config.yaml
num_key_value_heads: 2
norm: "layernorm"
parallel_block: true
learning_rate: 0.00936
warmup_steps: 200
decay_shape: "linear"
doc_mask: true
Each number is 500 + 40 x the weight over its row's rms, rounded and kept within 0 to 999. Layers, rows and columns count from 0. Numbers have three digits each. The size before them is the row's rms in percent of the matrix's.

# up: layer 7 MLP up, 256x96, rms 0.325, rows 103-134, columns 0-95
# down: layer 7 MLP down (transposed), 256x96, rms 0.348, rows 103-134, columns 0-95
up103 111:450470520524541480560497488518495546484476592522515450465548420498491389447501471448432540506554463457514433490481447497521465509481481440490486501484543426468514498498506449555519433526467465471502509535549466504438458521443456455493544524515545495536540539550486408447453451482466459525
down103 110:467539536564502530492488525437492514532487481539505499514542442525537585548463503487508558508493390512371456447519490552476463568557519432452509477565514444498500544517459468517471467496475443478529525505536470485501546462497498518459563497591518488442528467450459539491529492489479426528
up104 093:470517506494490473456513490541557484475507453455540486417511474460520471481489474557527481446566576484514503542508470450527514469584435543521476560477511424544533528550525513411382459490528518536498540496465531495500534588461468493469448534504566550465455511555479537525467548497534553485
down104 087:485465575452505493579515552494553526520493458519474524536474497548542492459514508439490467563551437484443515438475559536498471557408555460476589477538471556435456489466464499530561552461475489427524448478497462485513450480516488520531533556499453448512554515450487507487539474488495488589
up105 107:507512528568419514524481571519559431541500493543447508475516535513470433464531484488510417432477423521491473479514502355478490512603485406483449524513494532486476540495539470465512495483517534450451506511529448493490458544470545466448436489494472505520521487450520516482526569528519519505
down105 114:468581565489507507447504454423516474599482516519576483492454503427503481504444491537522494505562509559476533506531478532498460490519590523512462399530516503453500452468485542528399483540507467518476501562508460501514511491499510495474544551551534461477414530504544588493469474503426511494
up106 098:526504467440439560527521456567586422455474494475457524523488509552440506517431441496455531531428470501512610584544462492458471489431434452528493523496491493562504471554462474491551479577509493439518450472503479504509537476475555520513503493527519505435474494471453504508489453517567496528
down106 103:487515477576473464520534509485482512560462568464588448455472463457529504451516505510521424504538499478497592423553577522527506498538477532497557473521472534517510504447543427509448488448442539538479527589495536502486478465502477489388537422491471493514465527548513501519534481479484486422
up107 096:547451483509507515480481507469512462477509555535581516376517540487498522512583471526519453424494458463538527432492452540481448441486510490470505543514489519490505507460414505417484530489500482457502525534458460515495504611522428504484451486518540516453450481471508590459474513596500490485
down107 085:474481543510511453558511534504531445481517478412405596509492441468437429460437513486463498460512535506454475514551464514514381544527542524464482509489528528538495508455547536511479525555451566499428496518488518478488482503485479492551534528515454534469469484578438489429552486440487538508
up108 105:532495494482543542490546483490578453484452487501536567574501542490530434545520470463473543413499483476501516511509504534476486440451480488494524541460585437483511568524450480545497550533487414454501521506556550471528457461593478512454510445517442499471495445474451544465467492418563485462
down108 105:530491485508493425478491467503548499551536536459497470456486499435551475485533485545482517583493501524538551469518503432485560452522455456427542521438493539501476491454558520499466500530496502501425463513539512434472523510500488483433462550550586512479412547465475531453461501573599515574
up109 103:544433488528466427563456464507508445502471490484480534524548436472458457469478518524519576485572517496551509454484465524560492455528452455512457501441486546498484501500427528524545406486516561505483541446515526512437531502482484494461509499486429553465384550534492519442572550514549489489
down109 104:496548480484523464551557463521524520473487524519507429532436462488529562523515504512470448528528522485502489439483430457540562491486541433524434601481528540501491554517433433438468539512481466487566473512515546541566505489469427530555542482479501550487571493492464415497499505581558523524
up110 103:426524502439511494540504515506551491467450499510552433503574534445467518485457418479528545485427477581542486445488508549588484458498444488504464524483490483451508527467506487578560507513458524593529553426524488494499549552520474486462490556441524496475522507541509479425542510490574451515
down110 106:574559523526518512510459568561442495507511418531471484582441476482495546438437517482537469495488557505506485505517518579424477534477530488537513513564510501553444564521489484463432532533519448548597442457547513474540545482489563447459494478464495526499546477405486495510475511476513492503
up111 106:529448511556478466486562539574493459488512458459506496519449482414491494491473472536480516538510441582566505548536490533571468561585529472495465518520476494503437476560490479489423513471494521434448494456488526499540563508475474581446514533464437585468467493517521545496521571494478570487
down111 100:474519584410507547470519554481508538479503443473475506544545465502532535505509499579555542559517585514500438460516497469551532512515508563520392557509470481493527497479529435476555469499490462503478529472502526459550561485531542504545513580578504466489477520501449479514490459449535405545
up112 088:546437503487436483507528478531449483501553555480500571514537575485551510513518508449471506495512499572498542530506474493508474467556414574634480485485520492465477491489531540565501543503541484533450568470499527497584497532495518493567509515454457444497476511484413510415417483498494473501
down112 090:455531532531534489530488552487550483504456483511524467505504399513523462489507530577524523483520510464485494478466547506511506538444635489386495511497490537504509509475499508418554498530492567460546444569453503516488496484473501537438526454496596547507514499453549440574579517492492524522
up113 092:485412502473533459498502497512516576532481474508503506526505454488514551497432494485505552518472472553495537404551480524530568454439440452525469517398502597494519556517458508534538474533449494464480518434525506502472526441530528489469425497514521594457528486504462465558465416528533504535
down113 093:523568520554438530539462506493465417510510546443508469449517503569545481508521458523506446507502531446488463557461533537438444480548482532523507460521509360474540468442536503484479540435521499491537525566478477451530498502474486476511562483447491446540444528493499469476522611472487485550
up114 098:552448484508539471486454521553456492563544513493553485470546567467467443521488459527495537481487517426521461452534516577530383411534443522488511483552458482513543510426565501483457501512465573476401507476506530529544496484504545496491473534489505558523517522501545491398479502539499545514
down114 081:479459500443490487552489499467573482519451474500472517472475407505477546516470558433518532513529442552440492445484526440429560510420485476538494483462463484485499485628415525443538499532474440449532530528506479498423501465528480500546503501520453450466505436500490490546505421484508510538
up115 099:494405480519465500519558474526451422557531570509557458473548464500461470515503519599541495477529494520533435537529457511541476506474435490496555525515469557543473452512448497477420502528432512461535490477428499517495455489452489487430466495486486566525535551475513543404459515481548558517
down115 092:480542503501551430464455431470529384516570482501500498470473480536561517515437426476504503427488584520463511512474536498418471536481528480484507487517451448452523535490456516492562507502535500482425471466486560533500518487554523492562549584539463482463471527547452533534466523535481454570
up116 089:511452525525479560457501508546478455446541538471462481521535586546548474494458484476494552532529519439472524431566481450556500495474495500498538524504537423458546515460468458542566516505554510537499482532489573528517560472499461445477507377546504545493516519473428497452445489419562508492
down116 088:569499497438553501516521539451514491501482446531473515550521456409446524466543478496535534472505549580507562579501509488456517540485506453516531502496523418545480520551481529501505518442458457451556552581435466485484451519473539563404509534469528495536509508570494538467577442506520513479
up117 108:492558467481454450469450589483474439503502526490508518479482504468523456517503535518545516406490397527530448498538451517488461554472480517516536533447512477519456478465527442540462497468475441472526427582487468458471516495437498536493433495518454499532572456416542594487472465530539544505
down117 100:528521456464563466503464490442483443452515450551505554540532543531530498487474468535528609619483501429482556495469494543523502529550438582521528499499499567497506525537498482552558380472503532526543519490575531498524500517534530478501559521482509526454447500478489445469478526464478458485
up118 100:487483483537506484562539496537499459492550426587444527526513522456503423557431429506535490502463408484506459506604502477538457577451469476508467467480533469519530506531437515547472531544489506500518558402523548506496476531446466544425455523570502511501520497558524509503544494444482497502
down118 094:478487538450471488521501423497522555556461490542558508531467537500547519548498493507470419506468518545464454528527475524503466548543459500383521499487468531548515541508556482491488512592481494554476534452430518504458565521563535495464559555558462513518518476492488599543426556443475492483
up119 114:469501551445536472509586485434483517558495490518483499491477489532460538487508484483574564446529434502508470531585530461512496409496435534468409470519539545500500499406426460469466554510464544449539443517528485476595488520489436499513495481521554512474507467468458520538496542540504538448
down119 120:531518474552557534499512522516557519505512485476496469451481532481442466485493505556420504586467475514463387588493520573496527482509488523485444487521494400509523560468533551459518544444627504502507509444476476493518461582507480531491483473453445459461534449492466479546470518524490469483
up120 102:444533558573528568446527515410485476464466494468543502505523528475553430531483485485529513507478495514478510474462493517454510473562518530428458543529518455556493491490405503490512557495470452543536514485491454479515533570506465404383532546427561479489507499581493481495505520495533560492
down120 106:595446515441532430482456477558499442449538529520513563483467529512549622524543493556465519488517548450498412444514548467528573467479472551469430451482523508506519552470531507495559508473503494428458473487492472480469468553521534459523439517481448480536534483498447459508517529495444516494
up121 102:486450499578432509558533468541449571463508503518514539494503518475504546487493532572475526534502485491524518499524450512515566525427416518486496492469523456574521380572476461471471459488461549510502476503500518521520508493475488503461510505481541508544534451474416483424457389457547567485
down121 092:477528508491508530476493596485513472490522461462474518496481507506577447519505485457571560475491488535463579525434562566476509510485425445550570445513549444424452519494531486466514523459513525459540506448531492448455484533481522466440471460543486567476438505537572417507535552505514487551
up122 094:573513450449508571535432549483471487438390491540456492468469523456429509496410499441527494529541498541474508549563496453467486501548536482436487558509488541490459570551461540489482525527490514547506526436510464474500512477595507435508451534571473544497496474534497548492443478462491503516
down122 092:437488554588496456483540479560527560488586611480474535468515480534500487496553535599425511431498496451511422552487466511508499528430542565570495495477535476536503461560495475550588526520491510506530488579464490480463476542490513531511517483479527455516447494507479466508529476465534512488
up123 096:453487471525499462482457516495459529544508577492419620496510507442539459502450512441505538455559470489514472532467589487558494524481437487528481503512518503515509605502505429561533482522559522504547550496565492471548500512480551515404467567510524447525512510528508453482491455522445451509
down123 095:480424504436495484511483492534522548513554453528555452521534525535477504538520493491540498570474607539505539456499456543507474496591499476517562473501503468508497506506493592487483549585520559510423482497505519580467461478495498491567495453543487540445521464407553514503475575424503477499
up124 094:515481623508505471468541494528506547470536535450525520562507491475469494525526502396459509584546559544496541463519533478512569460486493487519535523507495505473470459458425536411459489466414534409529484541554491498484497539513493497465421471509504472446521471522473511463533477407488477539
down124 088:507560500405466524526515566496520517540447493450512537509475444474563514528494490539506643486499525459508528527513462572439558481527470424483455493503472454499481501438463561509487473502459480529536531518482453499448467576432488537453479482498503509471413416516542513539524465476510555491
up125 100:463462587469525410499491465497451457540542539501445500515532476423488504463454456499513524453487553493528448598468506483520462502472420484519476572473542487508510534446506558497486533512535489445546476473488512504522571501522473515413507594433490500491523536443463511406447518512497533555
down125 103:523495420482527462506488455568514518474493422523503464486548537601512481412484486411468499504474465507533481570536501464484469478558523500577461561491498506443466554558509554459564555462525478513537570425473491555476511515539521559501477444471472479477456490528482527472520443471572492479
up126 108:517513567496453443492511553487470486475407511492491502433513492479415476459496470540503412448444514531506551497522453531612474532501406505491542508503530530480514513606500469419509503449442500554537488531503482526535509493519463475493548508412461455507463476539484431487519453486447510485
down126 107:464489554495508522525497523553485563512538434509490528519429501486530538560504502529567563480527436441412561474531524414467603482545473468532504496459492475483601518502555540543458429492511496515427543503537521498473558487515533509462455515515503514530526449406518551530545501515520470514
up127 104:477511392468520459577558507571527464394478528531503578555507545423506456447471522491467492532493490552547469510526449489569465448513433454491473502488484423516533420512577468510511486476470536472437478555536468463518510515411484455498520487499470519542486498488519515541457481472512505525
down127 107:525523463516463512505435450483486502582531485495496512538483461493498488505465458553466488482468509483495553533474560446473514432476447476489461521480508458476578490490525599549517508541516425591429475515497490591461534500449584498552498545477491528485537491434536441434425510524432497543
up128 100:496484558506421477523490485578502511555495489528610544464505544454527523525468525574587510533556465556477494536532480505557536481436472502478502516460567511521523505562494422436550501468442491559570481440456488494511481458564510507468462497536480588483530477542505523506542468480540538455
down128 096:534523464487511511461485519469452477494461510408485394499526457563473494476514426426456549544467489442518512497454556539492497525539548490499470533563486464510491459414441538574493508458534485441472502518488518500531543567488471543521502541534539443492404474441477468437537481504571483537
up129 113:464502478456495444548529568578468523449466545470471540476501507445570433543463537462429552423525436440530542513456537499504428503522441469489461499567512452568466494525494501501498506505454492530503489509479505552484461491533421513493516484496551545429592457532490486531564453528503537552
down129 105:499461490553498532507517507514545553459512429488511527584417503477457519514479506430529494532443491489544476471491428492472506470494448476568554511501535451564443509451516506505432528491512535542500538465548522449626449543466489497498418501520488496518520478411553545419474533498451510461
up130 097:493604543424511486511466550507552479502454444539506478514537525527509508520558435492527486427422474533543510473486590548453530514541430447528498503553495470481529503498534460503429505495379510477578464479474526469506550448559520491451512419544464540458516491488503503526510513508548467522
down130 094:540568506539477472483509448487417585514520554485512569484463484456516453456535488539461556454464529496482539567422544562526511497500590452468443540483438470471536537500528587499479508444476487509523512539515461564435517465476460483476537548436496467479466504489432517559491511536489467443
up131 108:499554519440498510527501503528535496501538529524461514424563441450478483530505523534536516435477500452510502589483500491542483500534465463453429514528457604500502451469437518413560537416472474457490456477540519452482454608492479528478485518517546553482456452488507576477556494527530527473
down131 122:535495443501455565441525562463526532528443497419529542517472490522509440442572516504468488567523531511512548520462456521526539536498468536549576507513529468460471545499515451450481499509549488410529444562480410533449512457523496503466549416455490525476467545475508433469467439458479528478
up132 107:498489567509571575483482497473514497489508590397550474509530434450509432455483508466500533521509560448504482538590485446550497487454449539572542481559508465501534468510506429515445496540528522539508437514518496554520474492527517577509549456455508532451511548496554488468488478545441505555
down132 104:515504518450543521465499516492481457504540516435484456557484484489464576506566522525556474520501577532496496454454511409498474488488473477612443455518502474525536478531514486520525429525445484512455533494434538502512488476547437556499577552499436510378522524528525553483471499500453437538
up133 083:531435538492463545475526493530596445544478495537499486474521503507582511471496490476510505466540472496584488443491550393477583568483469471524460526508526550402565445477451464528516463521537462481499508482528459472519463489548520496499417489455526484540499496576494549433541446454479485498
down133 088:475526491495472469481474507501444501489521479537497430537527474500521492500446490500522508555404540472446584527492493536533407513482465518437540484459479478523421551455510553525456552444467598503474456565467522480545509471428502486527546505539492524526459451406539474544466546447565480530
up134 101:505511523510556525525474510571472543443499455498508566539524500451504518508535538425510518483463468497526430603487486530542563383534516494435468491575458493424466477460447437502556489435472564502498459539551565483463427516498538485509489477499511488509545434520498473463536546519516480465
down134 113:483455440459509502483530512446483531511437555469554429455499451507495503451507497470515461483509528491479557444515437451474459560533522544469634554451494509517499551493489513507431508490431440462495568595506485488513525513559466563501465458499495511501537527476559501445519455550550539557